Each number is 128 + 32 x the weight over the matrix's rms, rounded and kept within 0 to 255. Layers, rows and columns count from 0. Numbers have three digits each.

# layer 4 attention output, 384x384, rms 0.0401, rows 100-313, columns 320-383
116147186177149178146091097152132097106142131153075110125138100157155127148113136087128124118199137119125097138122160067138096144104149113156137172184101142069133101063107114063113147131186157
066195091175155107135158146156163152138098158185085109114173136120130122118144108160166143169136169100139078086149057097116108111162109151105133080088113094133087094085117125148106190143141098
151129169098141189069080136124146151128092088171120127191150097156108151138093059153117103147136095185159160122111141120095126150145117157143119116104154105134114117176103135145080118131063066
147058087094130146169122170095148125151111127085181122082159098117162146173113137157116160172160162139135171086126091110155141136137092114117137156100104143137141164093057129145123207128119059
168100123121140148110124074116095172157137111225169097099106124172136118128085067152098138158109107102142098148160152121124121116108108167142102089137160110087100115125111113161135144147140088
152146068115113087117150121151152069150104139141078140127210136121147171142113104089176130119066106154105095127132131134144118126169112159116136104083185118138101125192113160175176077092169089
136092133123092083104184125087157062120220176113123133122099084133083142172064150078114183103217158081172148153046097114186147098108103052176131132206139131100138142099137121114089064121166119
080155151134173147142143198144121179185155127131095104160091085127098141138119100108086081139127193094160094140164106131082103144143094114174127105121141172125131081157139112149099106163160134
115058241214125068114104085160176099113075070124128150056085127164143136138100106100151137120149105139121075135103112130180124138137095134092107089138049156227099158075093145148144103149152192
186063104186144127135169096124125148075118162121123178187191092087136069166125110084148143108117130089192141194051108154177161146128121117103141161176166092117156134100045149093120077067120133
142134111152123123167140113116119108149173096097140154111144149084166128133127216152145110124105132156151145122084154117124077166125149131150151088179049162096119198068101102140141099173142191
126078114181125111134134169046092073123151133076141131107088131155145104109122155139157160061118156108145175159174131118174131116098113126120143160157120113081197192114115092124082088103116181
098144104159161150221121137210084126121157139130199092125152101117137162094144138140060131164121150121064155049147128103129139186108081098172168123168048124064139053113124164120148195184169124
119151079095152146164097192147125174128140140125114181165175148137118142170168123140151141175173172090154165149056135119157095157155074167130097147154143120088128149164129142166088121075145093
121133194100106184100120088107080124190100137119107139071143185067091133188097125054120140103112078089143129092157196162130052144155157184046147110144158105115102126134181165147126107061100198
166046160135090174100150072134140158150150118134115132130112151096133086121061120133099117104146118063147105169087099139164121068123171137061110127177149143121117134104125132117130105092164129
097123150185151135153150119156108150162087168107158164052108177117083107123136179172111137121070131106120130145151063101170125118083096122131170164123129081124167095137155145152144146134090169
166150089033046121078111169161148115070086120196114104110107097135089165071137098144126155150095084197099140068118153151139105109116173141138166080088085146130133129096126155153108161107084121
117129142121121090141120067120162128130112136086157150144122161096153152120116175120135105118048085098123105149167148108167119106170151123102093131155162130090117111092115111177149103105126196
134125168071157109138107148115100158154113114176120092146071197154140133094186090062076100166110132149131150133199177127129141117135209135101140191127153091117131113128111113138103114151081120
140159114089144169104099098140125108152158135140159107158168080174105128146149133139087113181147134191100121115120129107132151149135149109144137080108096167155139130110121107160172122108155049
134133209104082130152123096111136156125078120142127099146163142165118120139092165151123114174114168152177118132155109093136111122177107130081086132137150098087130074098038136226168130115161164
126135165096078135107142031173171175151086110127109110118127151107176113144092138117181101094084078201079158149088133143153142145184107151060121099123135147138175094151122145184107127101183121
142158134110138154062126159108138112155149161135147124122117113186119156120137112206118048109169119125113118128147106099111072091182159150129101055136149168108141168127106074141123120116106109
120097116116137094169105131141148130164123152152081181102092109070193072137128130108095116110129122141069075170142161122107146132135162167091113130077153177096112147157134177131164167140120177
091135116157099099144095150198110107079118067082112150131110098169153153091142153132138169198159146135100193081075121092125200134145043082125117107125060182138170103097134117160081169144126132
145144176158105145105092097157162210112079125094154113073106118130133143120136121136133180105127156112097146088157124181116081101120105116082118127084083157162177129078128236180125202091153197
126130118111107081086166137106105119138150111145138108136080145110163128118103086158166139105131106163127141145142179149077121113157145126109076115159096160120148137090121104134108100120101156
123088182123077092139112089098098147177098135105120130119102136106110087147108167163156105130088102145184064198174123152114088131159160140068109096144097119167064122095132140150184132120141192
131094119149133182120180093115117124191143093119092118139142097129155111122105140179134102092100101152107140146121104111114132195113125154168153107103096152132107129156177161099171123187202140
158142174144158160165096140166108139102161131098102126136133143146119096119165136063151168119177109094118109111106104138138137123107130110140139166163123133115114149112154081040126124106102107
132137144139096126137118167109108140166156138140062178166092112082104085118137126099125149076080128148121087137115142170145115099097123138090143168148167129176115155141126115141111131160102144
146113140133133117130137166115106135110189173154151070129066138107077107071097143127109157073109094086193168134149148153105103078140142091159101127178073132100103137142138069095153133140156153
179091119179136103095167075108111144173156155110114148144149113104174088117110076099139135043139150097114147140108159159111145098114096141098160111086139127175136142173153148118123132116220108
111098172087149167150043069076115139154084092081111117096097193073140109175077099111148110165108097126099115136191175155163100144193118155085120150118108153096083134127131109131182117149136110
150137139076092157105100151105134148173103173116119110139149154119089098149124094156179108072081081088109126124113188189161086168135152161105104078142163128115091128125153163128186109128133158
135119156172154129196142147161091130189147131102131080121145071130113112096146156173119072173097163120170164115177080056192207178150119063131143144171128104105113094053093146147160113160168163
083119148150079075104171029136148090092147083158137182208151089190093174192117153083079135143172116171177074229054132078172175222140229098171108187255185051094092133110083079098140080056072164
160118135156132141132112133103093158134117139131146180085082123136138118155093163160113111122166148089181082128109122106118083106123125142131109108106152117122134216154134148111152099152149184
161122119131148074144177144143154147127091073205122152090134145110116145107086052121163160159126142161129128127173119187118144144158137116145112162108142040181120097118082176178099161100118134
130099086092089200092128167128106178108134093128107126133114081130085160176114091142128108113107130174171122132138151126083124159072124168157104105109097105158194085125171187167062078149109128
118164181098119134136104076148088187136100184176139181124133109087135144146155183146130097110108133152138038149132164101129079148118198154167174114149134113107134126084157190122091111164108166
151183111142104054114139140123159086098087148108117142102167109139158144151156172156202142115105104162156097112176097108140152175172139118135119118093148131171110147100097168110139131124116132
130076138122140187066070099108091142068143126078228109103079123154173072143144131109121160176123043208142118168136129079112158126141133070118107145148132191144161192116089072045127116116073104
091132110105129144106157104134139119110185143153126126130134103141159102161135098122082161112149131141121118118086141131141135144119066112117130121132129144119146118169112129125117115152199109
149102156167121098141102166171131097031123148136122162107072191143138124092160102107147206083148127141139208105088115181129136046085126119124104119124093161163187170071099105100063118082074131
082159071113147123137135127088084170178088148146152135118143102070149092196102119109118133136098102139095077115132181159116052125150124166076118156144151114133117101132131129119085178101105117
153136136143154134149117150122122166095121132144125137076098124111170156119130175110110152171106131165099135120152096121147149101165108081102133111101118148163155131093086159186149199117150125
160143101111118169127131145171075061102115070104116104115124111115087165167136185135127103169172113187125161160105136145088127131117132135133147162117058116133152136143189078119151105116107157
082178098068139093175130195164130097138120109097184126100121111077113156131157150147130166151096091186029161111140134188130143163151110080148171161103135156117116110180152142116155159120116087
101124073091150083112143178109098158133182150141126118182103084139170113137076136122093097112104141088108111156150122080111141113128092095153105137157197129091106121179124116107083105158130128
094094135110143129112171113137155136209109106144110108182130138163101117167143099172097102109140089165101126148118128152163047113138139134112092118144112119152091079132119085143170135127131154
100176096035109137136097134122168147107123103142166128075117108137178175154115131102134169168117083145126183117149168157114163108196092136129088122056202127152109123180131129153137181190119036
098090108133117130098145081153128117159091126095147109102149123135126112104162110091150126119118120131119138135146068151154126152086146128114210154141104156129178128121120160138157133103128185
142101117125162135151130117089097163180187182160117130125070172108188059126107194129160158123134118066115162189058168115105094089137176196090099177182151123073112155155141062072101132105115095
127077156150094158076140104134173110155122066133125126128127098115127129106089108072131087081174129130122107149076194144065114146093183154169147085133060157155112145134159152111124083126161159
131148068125092094161136139129130102058136193168098113184147146178167201092166122145173113165169130112067145133114076110117101107170110098124133054079091092174150133054079102141106222146128068
137180116124117135112148091160141133168095134194084147180165137131171124156176099127139117154147133202179103094156102141145123154174146148067144089084165109158102107103066143167167135085128091
155125106171146147126099134153114107114082138089110169167112176057096126167147136104108169112110098141128145110117137190133084137121122141117166145153070122149104152143171092119143126109067119
123175123063126127132074159145140110160116114177076120165131120185102146064181134114117140147116112131080146092119155183170145127139117113101154110098164165134165087067114142212066080124162082
123104175131194133114116097124098205105101191153148176123021163122145084125132104155109127108112143118107135131186108192126099109137092084104137150117089139104070138132176132142136153103139162
119101163117098168124140099131166137137123117174136094107136171165067126146133082130120156147147152154137112086149162126137082124149091124083120106106063057181107084074164157163128157111144095
082094135159136146139069102098090111093116136156132093117107121152155093158082160159078138137085098096170086108140119131109087138115140155148100132154143136069101131116077081059166149173099177
167142114110179119083104127156069130093153148169119164175102151156135134110137105116111119099079097167115096135116149156096134092110103126153142172113193130108127150154119130101078097111108118
163106112123113182123115137126112158158092105088134134106096159065070123129098091155180169133093102134127148119136156147094094114127147174081083135121080100161141090139204157142149157110103186
165107136143168153125148105154120184117139106150138096124066124123159086115094149146081131109148117123163119118144126091146143114124093142157111161112104128118131169133153139127105151155117101
102126076161091180193207135187147126096130150102132136144207160091153146117177129048154151112103104076080168030103130175169103124136077098105147121171118126141125069130140142097145183151153109
121160111093124113129088129144122109106162126166138177129096107169130169114170139145091166128140174072175114137058115158105130124107140120139096142146131122091126090136069146138167107103138170
143198138146116134109167157124052167138088120163133092133073138073136081139142142138033153124075111168106124076150163177143126132116104151130107079152138158118086154185156109075159149095124154
095097111135093142150170137144153160085102106118145121138168142187112166132177127211167148104131177121137127092138053143174108161166049087135159109100104100141151112101091198178138157168194102
113062187090128125093144072123161104103138142176123084120103142182089105133060052148135141097124080117106113156184153186105110122074177158167079162122136111129104133115140136059081120142059173
155120106095131098141163156093087139147186122169145105109129158149179162116122138185127099062118145098138128132158128141149112112164144148132111110138162139103135169149133126121097129159141083
056112135163140121138111107087187089167111159106120116134137129129138136143113121132097111149112178087154132127182079139113131122138152141116137176122153157130112151152104155136183133081186180
062124115075150084155089182088163084093114148098160150079058101119087140099146112120107089140129137109064091089165092130109086102175159095120175149104151164089108099203119066063153163186156112
081092127118167119101101071101094200182100145145131157128105133115122092181098145159168096152146099080124044212128131177087081156165160169129153133118117130095136153083130164093121149181134153
150099151067101135132087134093089149124141142157117174091086162112171114150111083115109143100114113148103127120134137170077143101082173128104107209120201179126111171140110149100114114087104166
108134175131126102130151086200148162086130134146142169148082141139129096086138216117121118129119123140143123157146149131108189172145137071154177148156091128114152170132133138127161112171128194
135108177086146112126109142126174112151187122137156139117138071178115168123140147099110065098166180120135108131171108115167136133087153080176096096144107122127182100095119109197080113163147157
096127137106145136198103141110106128081089125092202107124167124120126111177144159096128127191089168127100109135110150137125155180174087104123162119110114152122129114140109207158155144138186112
156173101083100115138160148124103094106157135125084152150117090102108114172129157090110149059113111222156104167111146152042135098141118130134147123074192162162142151189129068097133112131138081
108092157162125157126164100156110124160100096142106109129091161135036098083094124161149082089126055102147145170099105132174123138167160122134118059139098121151144082136192104119160062143103190
175046151152139152075174128068165159111105165109118119116117107138082091158070103127152157132126109112161112177109080156178107104108093198108114062118210125165144178185105119162091142124134087
147153113135163098118181128190086154168145160242080189156169162148154113149225150090137131079128141146117143083066150127118121117148121166091178113110143149159160081164132133158070100155136097
116056120160107145071162137162117169095139139209146114093067123183099123066106057146129198066181135111162191155078125166061118063025128114201113163136107168113159118103154152118065122115103203
081162077100160108174131071203166142112107106164098163097180133131108170085131136155121127135105126098117122048110080097114096158153107107166120122105113087104037048132146143123186114193107144
028174174146185071102108162130161046111142134136124126095134182118076141084131162129199112081136111103122096123171144141106175134126195053165097186150126120079188114139145135082070086120078209
138082154141186139108141117129103165107131101141120104184126096166099111130105089091126100147153151093118141136131146133102155136141089143157132179111128087139136132120106119137092108162134121
105169150105127095145132125116134168126171124175163072157098080115114157116126186218100103172118110130114074155195095151107134165203117105178160091115103105122120092069120122168124174195165127
117134117117073145141116130135098112094133142116116118129101131138115129130144127108125145141152140147122184151061101110161152102119056127104168076119133113160151115131157088159135108090170120
126113167167100145200173097189128087136141168121174103148152179153111104104172140139150157126175076115173185106139097127132180158137125106153178169182084131097085101109102084052164114213090195
127129061034113096121086159169166133137177156177045121178172138092105116131128129130161115115163092131113125168120136135146113179182142111116098102120108107086151109112143122156075153111153018
114184133151131139126130097131096147183116137167106149135116124076167102100125136098134111119130123164128122122138127109074118065114137153108169143120101137122106081117182099111129124112125143
148146120130098156129157160142117094138123143126091108122137152142138140111115139095172176171174138107126147113107133085109145115190082080117157135162114127134081109149119072103142139089145112
158142120122109146152138197123153114090129123147144135138178127184152151084157074169112153152138163129088119133147115120086164154089154115179124148128134126092133168107092170110117176125103055
193082130141157126168118122085084177168144194069097123136122157076153054161071102120107077078126152065112087179054091153104084086113108164083124105156141160103063165189166112068204096119121104
194129150103135126085209125140130166161145140225157113164132119088130079090118096149151107135141127167144137123125090129125166101159175119094171093097192089143161138152153150105130121151110092
149140122125175133116128117126113183083144093114174124139102090084165125095102139137061133133087103117119125096148126131103160113166101129181111119129120151095160125143070177131113166210161134
111161108096114126111114187132140065150150144124135091179172127147114125122155126149086081131145120171060154104116128157082111106113142143135119112102123165109189120158132105087155154152145103
167139197112160101075106173016112127133213138119131135087097098127138119186094147177134145095167161170112093173162145203084146115084114165120022143118180132136141190189137136126074155103132146
183181136084073089144111132148135128077150123170139131129143080151077173156141179092073162126161123175146112123106106146098147137105170156160076085110179148156131148131111150181089153117069104
137164181148116082117070093086120141131147157121049139144080135149215081137095176099165092078126093123109119178104130118131155072140146183076087114141157155127139133163135066077104093168207092
113165141170121131176131164141152093081166121077098113127126054113167146143105117035084118137147115118122137128160137056139154143090098141136109122123138131133117087144123117108101116111186108
090135140150139132119154120132134151115127118150120121086149150144134152173138120151138107117176153192110157119178131128126119165085117109158120161088159106142179157104151209152110183128091135
142128121140146131115170131142147106103129131104097123122132130109108115127083078117098136161177106102102127153125088150145120128149111132124126120126145091120133152123126112088122133092128113
094138142131115178172175100107132158129129119152153130135130114112079126158137120148139119181156132148163095152162104079109086129108148093169118135148145097109100105071162107125136163179110165
107021136138147127125185101127139160177135139145120136122082114141104080089080076158173099108108124095106108154163060123104108102101118161121205113101126109137107124127157185127135132163169111
103153110118219147130135128122161178149167132104154108135113112111059111164099149155132069127160127101151111180108121125148132129085128083177134171141155092112104150144168113105123106084116153
137180111158061103110105150186117116105097122131096146131165120131076180117123187144121148113157143153120121137121133109180130153101126109103078110127108085116142076047122197167156173088148192
129137147130100142117128116090103177129135131106163119079122176097097081157098111123116169114148123107064118111162152137080097089120095195095133114091126091140129141148166172120116172131103149
129115119123092172141159155150150121111101148107133103107142121192085165116219103148136147110101155117183154086145095122143073128166136147114128126088188093170135130175143141157116132091109088
148112143117172167088162151147147142127123118174146129162145124123088114069111119068106133155109117121111156114100125177109116125126107156142129086131145137139141090205098121160127081122096118
194116111123084106108098140115139112088125062081101095105089122151188138107089072110097209150165108149123111146084151125118173042079131107120082172085137117200157169136186163101137145083092085
098088156102125098129121129113176132134116160143083140137087099182099121111081146156131095165110129069082075175080074133144135135162127175117137118119160133140101137178155093135116095144177151
161107147141185157121083048126128179106119119123200131141112150100085117142091109162119129120108082104182131173158106100152116154150133120152082158138112062115164078135126133122152097131105163
147101041117159121152164171088116094117114127146119152237166137090162103185175132176117135113130131167142151142121144100203149168154099132082163127134118089154153147156116070133146134120158072
113149203104167130144093091138060151153095091113152189121139185164101114151162100108112134086191121088178118129098144068155090131098163177106097171137125079108187119158168103149049087100025195
109086135120084087110178075143171084198082138147128112125181104134110143167118109091110070091175110114061044121144144138123113122177190158107124071088113135160112062137125100163164144154152108
129101108106070095121164150149148117147134119128073107096154105097113144129107133160179146182152099123124179125114098115168134156162101143106112082161102096132144094107143110170073100187169103
105089140114129091142133129095117164158105110152142134154117132102136150120105068143078120125101097108109086110165158157127095143154142127127117151080101064203134101120106170152086167140131130
155174108101127116088193119093071127108138120141118155146136141111119141146151080082108168091147104130091143117132109143101140104119115137115153116087168108185132153204175169108102129121119077
099123130165149102088118118101149096098144114122172111131090124167109104116084109124160132099188089097113159149098138158088163104112120119202122149140114134089133190175126091088134095161119149
106099098151172116093118123119135052090143117133155095175129108159090109123074149095156172107177139092179141128098163094143155111136108080150091140129052114170131130085085079109129091129054133
137122120193150159122137175105128137074133107093107059181155096171129138128079098132131109151128140081167139151121105095175165147122093116145109100142183094104151159160081110113121113095153086
143144041146173150049094164109115241074117154162125113159060132072170088123122122102078096113107083102108119166167100148124133141097171151146073158165087127103119170168145131080092105082083178
084069120127120110182202122119116138164153142113206091119092120097104122079105150150089093143106120109103182110161113155132129130164146100096212113118105110158163087109150128136135173122089132
065141083117161126069142135114080122109167065134177098155054088168114157129057114114085096113152140163143156116112125095138171114124120045151120105150101140121164084148147081124154117098164188
115083182087160121097101120134143110158105112113137119121068184103121059104102085115139069095120081110081141114137126157093103113172115137125134092104138186129139150179190130133177162134177119
106116085130117166107107179086103133151180100138130136146082118125118135115104096187113116163113132167148115116133055076147119160156108092125153088161144095127070170128105118135150132142104102
117092169170144117129134112115137119116120150080171099138119119139087073117090106058128146108109127103117113172125179132139150104168142073113138173183133125107104115145140122074147096126160119
108105091131169153102133153162123178097094076148121128128129145049144090122116137121145080129102134112132134099158154164120148150127108148115161132085098097164164156192120125096090105143143107
124063144157109164173190093151096160162097149139114164158155133092094105138107161131146071094066133155125111141108103144181123137143118117083186116158141147107131148104110128158129104118107101
152117160117154149137149128171095147115119110156126144175186174157138120125142112133108100125115113179110132115105160146064132139144135154099094096123151146083168086152070168137146172145116144
107172115061152112114112074086102160138144162183137103126097102076133129158128185113098083177115086183112101171157130163115114144140178142131144179142102148120135115096110153103118137097117129
117089147106137143136147146077179087136091098099159102094096062095105149148103108163192123135146098099141098118104112120147091114137121122151115094136098090114158122145164118132160128148140137
156139195151082091111101074145186118138104147121119133139141117122136158145171140126160123125122138154091095130124118195133095098129157170103127170122141103215120115168113108121116125088126121
165166102068117179090194192066124097157221134189143132145161092164124107104186142197129124096153166143168152165089128122155132120134161128134124134170151147074146152144070088126106074086110100
108137170117180102176098061152106100186109180150117175122124177057156121150129149099117078099141119075119123142136137110090121157214164160101145110119152142087090084117121131092121100125125135
136107073090149128148100119119086183139148122173145135154144098080150103151113141128124184110107114107154176146152194150140106133113099144113128161124130096096160124056124176129040133121091117
149104163115137138082140134103122123194165139158150136152154130107146081107128118150157093109121132144150126123137157124138068129124186138128139086109153111144145166130159135152107130121132136
133142143136145138151168160157182123101110088135139120188182066105112121151119125165126051142117174161139126098162087115092141141146111120150137106094152093072130124125098170100159148153138110
162096131145151104133114110149156166122149118164125127077097143150198116125147186152086166093121130091087114154129148119127106070078143167174099124120151154095120159161168152133138140164121155
100126090127077118149101114144108142145112137117147133122181118174130151152147163157134158133090140126124098146108127156131106159109175142121142193151184106118157127120133173157111156107095124
064152164159195152193148101158136124127122112135131126135135161118102138171151138110160067163137116138136109124154095085107112214173117160151140120133165114121102102149136127132124105142127140
169041198079128143154114115154169178124165157081176168051095130077138171056186153100109132074096132096090143118097135084074134088087159132160117125049069170190153135150167242118068154102083139
091180116117095121135157171141175052135180111150101089073154137195144128065185088158144159115182196089098145070141184082101120106155130120141136104064094146142184130072114089142098153157140081
182149167112122081116157132145129138170142095168079167182186119103145107145178142129153098098128123155169138109140132173163126109167119150097133112096138114147165112105091110180113140129152098
122167144118055063095138121137139116127116093158135053079112106141136166096146142157149142110104151171177085107143116101101135103190145103138125105129071151168154105082097076173107093154117101
087136123152148118146165140172177158088133171147134119115163137149122171082180099094118120124092115081110155089138047082174111142170102123159167090102102082165111071125108183110107148152129106
117182124120157093184126197100131132107161090084117073119128128087163146169113137172141104109131172157146170104162103109136163124175109090121087110110117145147096173136133127096181160119166098
130103095117104111113107098099173146136145136099098142130125108108171136149150179149155111100094102144139127139143118147133083144154169145089099115148141164110158135125096158140122112147138093
119095093086155177181126074135052153200090123142127156128115129075081161155160106105069060182097111108065124143199169156124085126150185167119173149112153125108084062127153117156199160130158155
127136160123140135163124089103113180163123129147121102143127162146115092114073099134113075123126103072154108153114123127091075089117147164098106090114142157093104089074121118130111144106137180
143136140173094108154148054094119095127078152154186064169139120140072130170083136198139132174119103126113115193178121128152095175180148087137187147138165036159094154104119137115154156108117064
069162046132133127179090170153098097098089090095167118075102110147153143139129143206053174184109132138157194118169099086158212144143098051164116168122103131102103092127144139084190130115137133
136076131170131140099088137090109092121152159086149095108089128125136059152101184097129161055118092139164129192093189102130153097092143116116091188183121187075157164137129090092135108102131148
119154108140165048168130111174113144087158174123143163163115110083162079148117181125106123115108130145163113096140106127131170145114106090114125144154138117103109137145112173091106113151136186
112163070177125120100105149155135085109135106137159071141115093181121172106100155119117107152168135112109115131122091087177157140144142053154137159203103145102133100083115098131151063133176141
152070186086089096086153126133119098123128075154082154149136151174110155115167062116144122058087123130079133116103109237145082081176119119055141124086146083215159088148123164189108106121166141
178162111132140112137042152075098128132120108074134120109149134122116103171106145147173158120145159084093165185126173122151151117077103125130102153121171102111159172149176165124118123092124127
077117136120167078138091078117139088162077107095104175114143134107154136188148128121099076114097148107142099122115112113165151140169144137059082133143183155091123099141092119147171094069136187
147073101132137143103092160085125175173111126119126161198162125149169104116091078113118071131153143046123128133153196129110137121154116143068112141135143123115174150095075103139094153112122071
113106069101072111163123131153140085150140141108074192153196138152146173154177090112152109116155215122120140131097121108131129108113097113136156111117136135128115148120095150139116137111161047
113171109124097131109170097145126119102136121152152173130143156137128150101171159096195172137117139162197126108110169119127135145163167097172110143120127047182163124094121148144114143117084122
104131090103145094166116100112130155178133156114131140153130119099158113159119132219140076152138138138090131131116157133087110125157146159101139153091140136116123126125114136135128149154136082
089190128145113145153161144112179102094086137130148140139152176154140148123161136115112121139124157133038120062107143115125153104125102104133139069088114135160123106119109143127171119140101139
056117150065141121167052068094140135172062116164205120094119132102074140185135065198113039167119112124096105137176123127094092170141164139151148120070107124155062083123132164171184158161097107
142130121076154116101114147088128132133173135130123161135152132142151119109185141111158138064121174165119135104141199135096137100059160136115125191108188158076164187142157166129066125127123135
148169154128114139088127099146184111070092100167137112153122137123137127109194054127116135145129112156144092132171115164091144150119174144137093116091088081207123134136107145077123114097100150
149117107133089116073182083072125113130128166114133135113093120083132071150157153101149137116102096155168144174097117152165112124129147164084130134156132113164130153151119082127165062164160169
160100177157134082123213060116107074139075114153148140082154116119137105132109109115135134111105105146139116152127133103127139151092191163127123078129117118135123137147078139098155105112096159
129106143220177115113149111115122125107143140135096138143097096157173102166111133070120119137180118133141113132118119085116172127107127132184101148144104120082115158179156111081120127145085161
109144136112110082090192159103143111138141147149071087161140093136145103141082120125175145130112095121142140113132132185134169106114162176132078135184209130118099156205128072096084048153136154
077166132118137119131149106129141131177128140164137119116160155126143118124107088169135119110113111127165146119124107138149103092137129119101123102158160128091052099182101098141190123126153121
115157177120096081136174115115184079149135120172117099109186109181103168118086102131176085165226149091063099140132092128131138113177131098139101104117144082098110065090123115115121125108173106
083172091166159144107129097179088108145156192147120174099136143093095140150122189091109132085157127160164127161106144148111097120023170156156122172159086113100149131137185117125107107123103190
131189145134133126112163200121135117130144128156101127112168111087131115116159166114207122122119161177114141135122188106077141142106119163132124110095159136149178165190150157107059122133115090
151039148137101143110151118124117131126139152026169087132138077121172108143095090140139152104091051154116154165163088088195169149143054105105186146125126152151130127112089136073125144131164049
124144158181093046172144172119100110089136147109055141082109104113162137122129176131162172157094150098161124116171062094151142066129083115076112152130134117157113180112093088114131169148116132
125095120161143095163168166108087117158167116116124137155139112101105103126062143101058139129114175130126134108133115122141137102120115117093159145161113148129094146134163107133151137133120124
128118139106161172153075130197122172110112082157168130094123171173132169123175073111099105144125145090150137115176151113142144104134169096163148186123136113045089066152128138114176127122133115
070109154175060125095200167157132132119107187104071093107096170146082117136150150141166183111054128079136102112104067143120087140147101150092200079116080124200140156103181142167088125134113159
111116153093109103105119170088149125171096094095130143122126130170121124165124174154206096118124143157154106168130119132141117163149124114141140141118131122172133174157155106188104103128139111
071140131127145146103137098119104181029150094171146112094062163164179123146085097107120176125166093126141185172110134086114144147080129149200105158132123121102099162105127101063051089166151150
062216147144179097200113159141114039148183132127107173139155133119156152139171195128082060071122144133124152114123085085163208126105186128156168131122208137062145114232120105095136057110141155
097159142126124195170109089159184123147085139124155105121155154114141113140147123138114069144116103102127114103145093126110136144127151160114118140074133141112091090132156143098167159150087168
172090129168079086124155092132102155131110185129033130097078118076129091086079132094163149089052086126174118132094137136152130079126116137063110102175133156132089088163104079114171074078179169
074148080109144132154096152145115167174092085120143130174151106148151183128201130142076071120067168141105107083156124181124114172177096141110150146110094160099137070099109172164128179143162179
109133121087064085144164113144122076127110118191127165103191162160137203148189083148177184152147191153111129113123159158117135111140111116107132094116140110194148133149102173160083136106091106
066147125188120133174147135183069139059114108146110157203123148178096109147166131130174089165115217193178153151176091136112169233097124063169150177149113055182149157049147150104100114152101152
121156055147158127130172114086124198191177179170118103122139130058161075153131199133131113134072097098103141165092143178144076129182151227093142143150178102127091139162111128159087107146187127
109151131083090098076153162172185099105119101117091097101110157131132125077149110101163112101092090176174128063198132149132187149101145118114128125107102139149180099105144099123113066178131146
042099156134150148155089137148128169114124123125136109160130118165078132128075108159146101154141139092125123146121142108114126163139077107149112069114110120142145113097128146140092150106155103
131087195063038210141115144152090176137084109149096118100107107168100160083174067074087155136104121127112163140129135152075117110084127133133131082041155173167122085106178198154104141128126147
135155133141145079100121108158142167123115084151102204077145067127167147143134143138114166095122144178120044113101131127151138137095103142131116092072137112168098127153121192200123115134144144
180108105147126081053183222147153074154178108091094116131165104093160167136139137080154115103168131171084096075139156113154129087174094109088129112103071167150185128136115131158089152109221112
110119145192140115136163084179129118118127144145101160156128148139105120183139108064140162095079092110146144102068145168107141144099106111154126192174118112121100082183153140073130072156107191
126196125158097100143130110169149093077112161144094113155133124168141162148146128131102139124165117122136117104129136091131141158113073145156101103110149100104108135123105112118152114200136118
091112057163159155144154136130093170145146132113103181153123137148168080129153129118114157083084195121163138109061137139151099155070109179104160154152102156153171208124146156153109102102149158
175113142137093115111149093094129103135181149103087077142094153183145119172098106072078113124136094106114093099173143085113048066137112201088135076130145156121134179112171093131117105207184127
135104090127077140096143182105082107151150122165086119148102104136111117148096118116084126151122133132176134167079114133154127090041141154128117040169127146122135157118174123173126061123130156
155133148121159078096109117151167158124123063162111146104096159143147122131151115128115081153098128157120115123175105146164148115131172139131118158086141121156150126126104125166115106146204178
100065135134117103149076099116101150191133160104108168141127125110102130156067160094134098123122132123141100171152103125093089171134137141119167138133120107119121111102144136154121153125132112
123177119142160144099128131080112125125155112127196110117137083159133104144128131113083139121127126148137082118162134135147170163135096091158160107108186123094094088119098109111136124106144121
087106118071172135138071119025116174142145148092191144111109120120112088171096181134111137113077134087092111156130118148074090122121092153097168151085163143168104125185159127157145142064102093
089044145103117118155108124066143137171123155098137159151099118121100115090111116161158086079130123093111038212136084160099084109140173108114118172121110124109138145087128140097111144158115147
131108170127173177150063125148098145170156069146132121100093140092148086084118106115089079110136109133112140127125202100106116101075192121142086094179066161050106094108158103074170064120106169
180096133163080085162142094186129113159079138122086153091162172093104108124099102077148134117100158116155148131121123155152159130133134136085169134132142135174121113108120141204173109128117095
113166081159147104142164130176162072080150119135153173136182077131110137127152186079110177110111132203096099126123129114132189171098125043176137148133145118142140084100097163105127120134088116
133108133115101102159172134124180120143089127149092153129071150170136120133129104179146105129133159158157137148113094145123172106133133126090149140106149137162167172133143139152105072175153141
109134148197144133085139081189146146044122149174139141187084077132135141111158102027037180114117087141087167106103133133114183184108084093225125116190105155130130126197114127095112077141129164
173076099148127089124148113123113119126156177120120133137110133105104078130113111104153161095135117099126139126166175164118087133133158137139115100185139111140112133152138127140152129179141111
121171098154120149183108142118162123138106154069131076115167192101165093139131119162135128157137159095117131098103134112181137101130112150088094176161119137113106181131147106108162143167127050
179147125111140115098110090149150105124100080141183110159179086140132161136110115092110111118151119156089088114172166113143136119136139086128148118069132107152170120097115146183132173100182121
096089111139182171142058129123105198134109164083161143208133068119086094147165149166062059138061165135119115149119170152137157221100096149136185079133108119089196111119090191175166166137152163